{"num_hidden_layers": 18, "num_key_value_heads": 1, "head_dim": 64, "hidden_act": "squared_reglu", "rope_theta": 5010.0, "optimizer": "adamw", "beta1": 0.9, "beta2": 0.95, "schedule": "wsd"}
Each number is 200 + 20 x the weight over its row's rms, rounded and kept within 0 to 999. Layers, rows and columns count from 0. The size before them is the row's rms in percent of the matrix's.

# layer 14 MLP up, 704x256, rms 0.099, rows 699-703, columns 0-127
101,213,196,204,200,199,227,137,181,207,198,200,213,165,237,229,204,180,190,176,171,199,199,219,189,175,167,228,208,217,188,223,224,199,180,221,204,208,192,178,206,229,152,213,214,197,238,238,257,183,173,218,244,175,218,193,193,181,172,190,196,216,204,205,223,187,196,218,178,188,208,207,175,188,172,201,195,226,237,163,186,189,207,210,224,205,179,172,221,199,184,206,218,177,195,232,231,182,234,171,198,239,216,200,187,176,228,207,171,201,177,214,201,168,206,191,212,214,225,196,238,214,208,225,192,209,201,202,223
099,193,214,206,232,179,185,201,215,214,208,245,174,197,184,215,261,195,214,212,204,207,197,178,175,168,211,216,158,199,207,226,223,210,216,173,217,232,218,180,227,223,219,187,202,178,171,176,199,221,193,256,200,246,214,207,241,215,182,215,223,172,218,237,160,184,197,186,218,193,191,178,249,186,176,196,205,212,162,184,205,257,208,199,184,189,202,229,210,194,218,205,188,219,242,200,214,217,199,208,178,197,202,216,217,200,237,233,199,211,174,165,228,234,222,206,193,245,206,200,187,198,162,175,205,221,176,221,205
099,179,185,201,218,157,194,199,192,159,207,238,200,183,238,206,226,235,222,223,200,193,219,199,177,214,185,189,213,211,232,218,210,206,222,223,194,201,178,201,201,209,216,168,193,202,163,199,150,196,196,203,164,203,204,205,212,179,186,209,223,203,203,220,155,205,201,193,225,219,180,186,180,199,177,190,167,189,168,209,203,192,210,197,158,173,207,206,220,179,224,216,192,198,233,226,228,173,220,214,205,205,146,212,210,171,204,227,170,193,200,202,203,204,207,180,223,169,205,225,187,171,195,129,216,173,201,209,184
103,208,227,203,195,182,231,197,214,203,205,197,252,168,220,214,199,230,248,209,195,202,196,201,164,194,218,197,188,204,186,195,216,190,188,175,210,206,231,195,194,189,213,172,177,205,206,176,196,170,209,215,194,209,181,217,234,203,159,209,197,206,195,183,204,194,204,150,193,195,205,235,200,215,173,219,212,190,207,200,220,212,183,193,181,232,183,215,200,184,218,173,217,214,181,183,201,158,183,207,203,203,214,245,193,230,192,177,176,243,219,175,211,195,220,208,198,170,163,229,179,183,236,181,210,169,198,197,164
090,206,223,204,203,179,203,169,226,215,206,219,182,159,190,213,210,177,191,197,164,192,177,200,169,251,199,190,197,237,161,190,208,179,224,249,193,212,190,226,213,175,191,217,201,214,203,205,182,194,205,194,200,212,199,197,199,221,199,199,210,198,195,213,209,241,209,175,186,176,245,211,167,210,195,195,204,232,228,207,177,187,190,177,188,185,219,162,210,200,175,174,198,236,218,177,215,207,167,207,206,239,216,163,189,198,201,221,224,179,201,190,207,171,191,163,185,165,207,227,180,223,220,184,191,189,201,210,189
# layer 14 MLP down (transposed), 704x256, rms 0.0936, rows 699-703, columns 0-127
100,153,216,152,186,183,208,185,240,216,211,205,246,203,183,196,177,200,221,202,185,223,204,212,195,204,225,187,200,190,206,212,188,166,198,181,211,214,154,221,194,208,196,187,183,172,202,174,204,220,179,183,184,151,214,214,171,213,206,190,192,199,234,211,210,188,190,201,219,197,248,175,215,224,170,198,169,172,202,203,218,195,203,237,199,176,199,195,202,223,185,210,207,229,180,211,209,205,201,182,187,182,196,172,197,201,154,183,199,169,198,194,189,200,195,193,230,198,184,238,173,172,225,204,200,179,164,213,227
099,183,217,228,206,183,237,195,190,235,171,210,225,208,186,235,189,154,204,224,179,211,187,191,178,224,205,219,171,193,204,212,198,214,216,216,194,186,228,227,229,181,212,204,195,172,207,196,190,172,210,207,217,215,205,220,186,212,216,173,169,225,170,229,202,174,191,202,241,230,249,221,197,201,214,200,226,219,147,199,165,199,189,190,194,194,210,180,204,190,197,173,201,163,219,200,212,244,188,233,224,217,185,209,152,237,211,220,197,196,206,187,191,221,192,206,216,223,198,180,180,192,174,206,197,252,185,161,171
101,208,168,204,219,194,185,198,206,187,197,213,188,220,200,201,183,173,234,201,211,177,216,169,183,189,218,206,187,177,174,177,207,214,222,187,197,195,206,194,223,179,193,184,195,172,184,196,202,178,174,215,169,183,195,194,200,198,167,196,242,169,209,180,201,185,162,237,183,211,156,232,199,197,207,226,181,216,221,208,148,209,169,189,150,169,182,187,191,172,205,219,225,215,197,234,231,208,192,200,211,218,212,201,208,201,204,165,205,194,204,194,220,199,200,192,203,176,222,213,216,179,180,206,217,182,218,212,194
099,199,174,196,199,198,193,191,193,201,235,191,207,179,204,229,212,176,218,190,193,191,197,226,178,227,205,164,222,221,220,225,218,212,207,199,201,194,161,215,165,247,219,191,223,190,247,201,189,191,194,176,201,200,206,186,211,201,197,172,210,221,195,206,226,233,207,199,193,178,182,153,274,204,179,181,230,205,217,204,194,187,203,192,218,165,237,181,195,204,222,175,232,226,187,191,216,240,225,183,171,219,205,211,201,198,183,171,182,211,219,206,217,183,194,187,176,135,191,180,221,220,179,183,198,247,201,221,185
090,214,240,173,196,202,261,198,220,225,206,208,204,175,210,193,192,175,238,204,204,211,164,182,191,217,203,221,164,228,197,206,147,213,208,203,191,204,185,192,198,189,205,213,197,200,193,196,224,203,214,188,203,216,167,184,215,208,220,221,220,206,102,218,200,226,177,187,171,190,204,203,212,184,199,184,202,177,196,204,169,200,204,160,204,165,217,190,208,196,220,230,180,199,207,198,192,176,198,197,203,172,219,220,236,205,175,187,219,182,221,210,196,225,188,220,200,206,166,202,178,193,180,212,169,206,217,218,212
# layer 14 MLP gate, 704x256, rms 0.1, rows 700-703, columns 0-127
098,198,175,185,197,188,137,203,197,234,185,204,195,245,171,196,163,195,174,188,200,182,194,201,199,196,171,171,188,202,197,193,192,197,184,218,201,197,206,230,220,175,214,209,187,238,218,191,196,201,206,184,172,207,183,202,206,227,215,172,208,169,181,170,220,170,186,183,224,203,209,182,211,183,204,192,199,166,203,203,200,177,157,214,175,188,217,196,180,229,211,177,216,199,211,194,181,258,187,203,210,225,171,202,191,216,198,220,196,196,184,174,182,184,195,206,200,263,186,223,178,189,209,229,194,179,185,199,256
096,223,159,187,210,190,238,180,176,208,229,189,194,177,194,195,182,215,189,189,233,205,193,198,237,184,145,202,227,191,197,205,206,186,221,180,207,196,216,185,168,186,210,239,188,185,214,235,214,216,197,227,213,181,204,206,169,208,186,197,171,192,193,198,194,244,201,240,189,224,189,202,185,202,216,181,213,164,224,171,178,223,212,184,200,208,187,205,197,241,207,204,214,173,194,178,193,174,173,176,195,191,186,230,198,189,215,167,243,195,191,198,182,170,186,196,167,181,200,202,206,225,216,202,217,223,163,208,207
103,187,176,157,205,194,191,197,184,208,203,175,197,206,157,180,201,216,174,170,189,186,204,208,213,205,192,254,197,185,180,195,206,171,198,184,157,212,208,213,222,174,177,206,200,194,206,232,190,207,197,184,218,199,184,199,241,196,223,156,194,185,207,198,175,211,222,233,212,190,208,213,167,201,212,192,204,193,207,216,192,182,156,169,219,163,179,215,224,165,202,204,223,218,235,200,197,177,215,198,187,161,223,213,171,194,196,173,173,206,187,199,215,152,221,191,208,247,209,205,238,210,212,206,181,197,180,218,206
088,224,169,198,178,175,217,201,199,165,222,191,207,247,203,209,170,214,216,214,199,207,226,206,226,192,190,197,205,205,213,211,199,248,180,198,198,185,219,183,188,194,186,188,167,182,204,219,186,185,191,229,185,186,194,204,213,188,200,171,173,192,207,200,255,181,212,219,195,194,207,217,217,204,181,225,171,207,193,173,207,178,172,220,212,230,188,215,182,191,169,207,188,214,177,189,176,217,216,195,212,207,167,235,190,217,203,193,205,174,173,209,212,224,201,211,215,224,221,196,227,197,230,218,184,227,211,205,211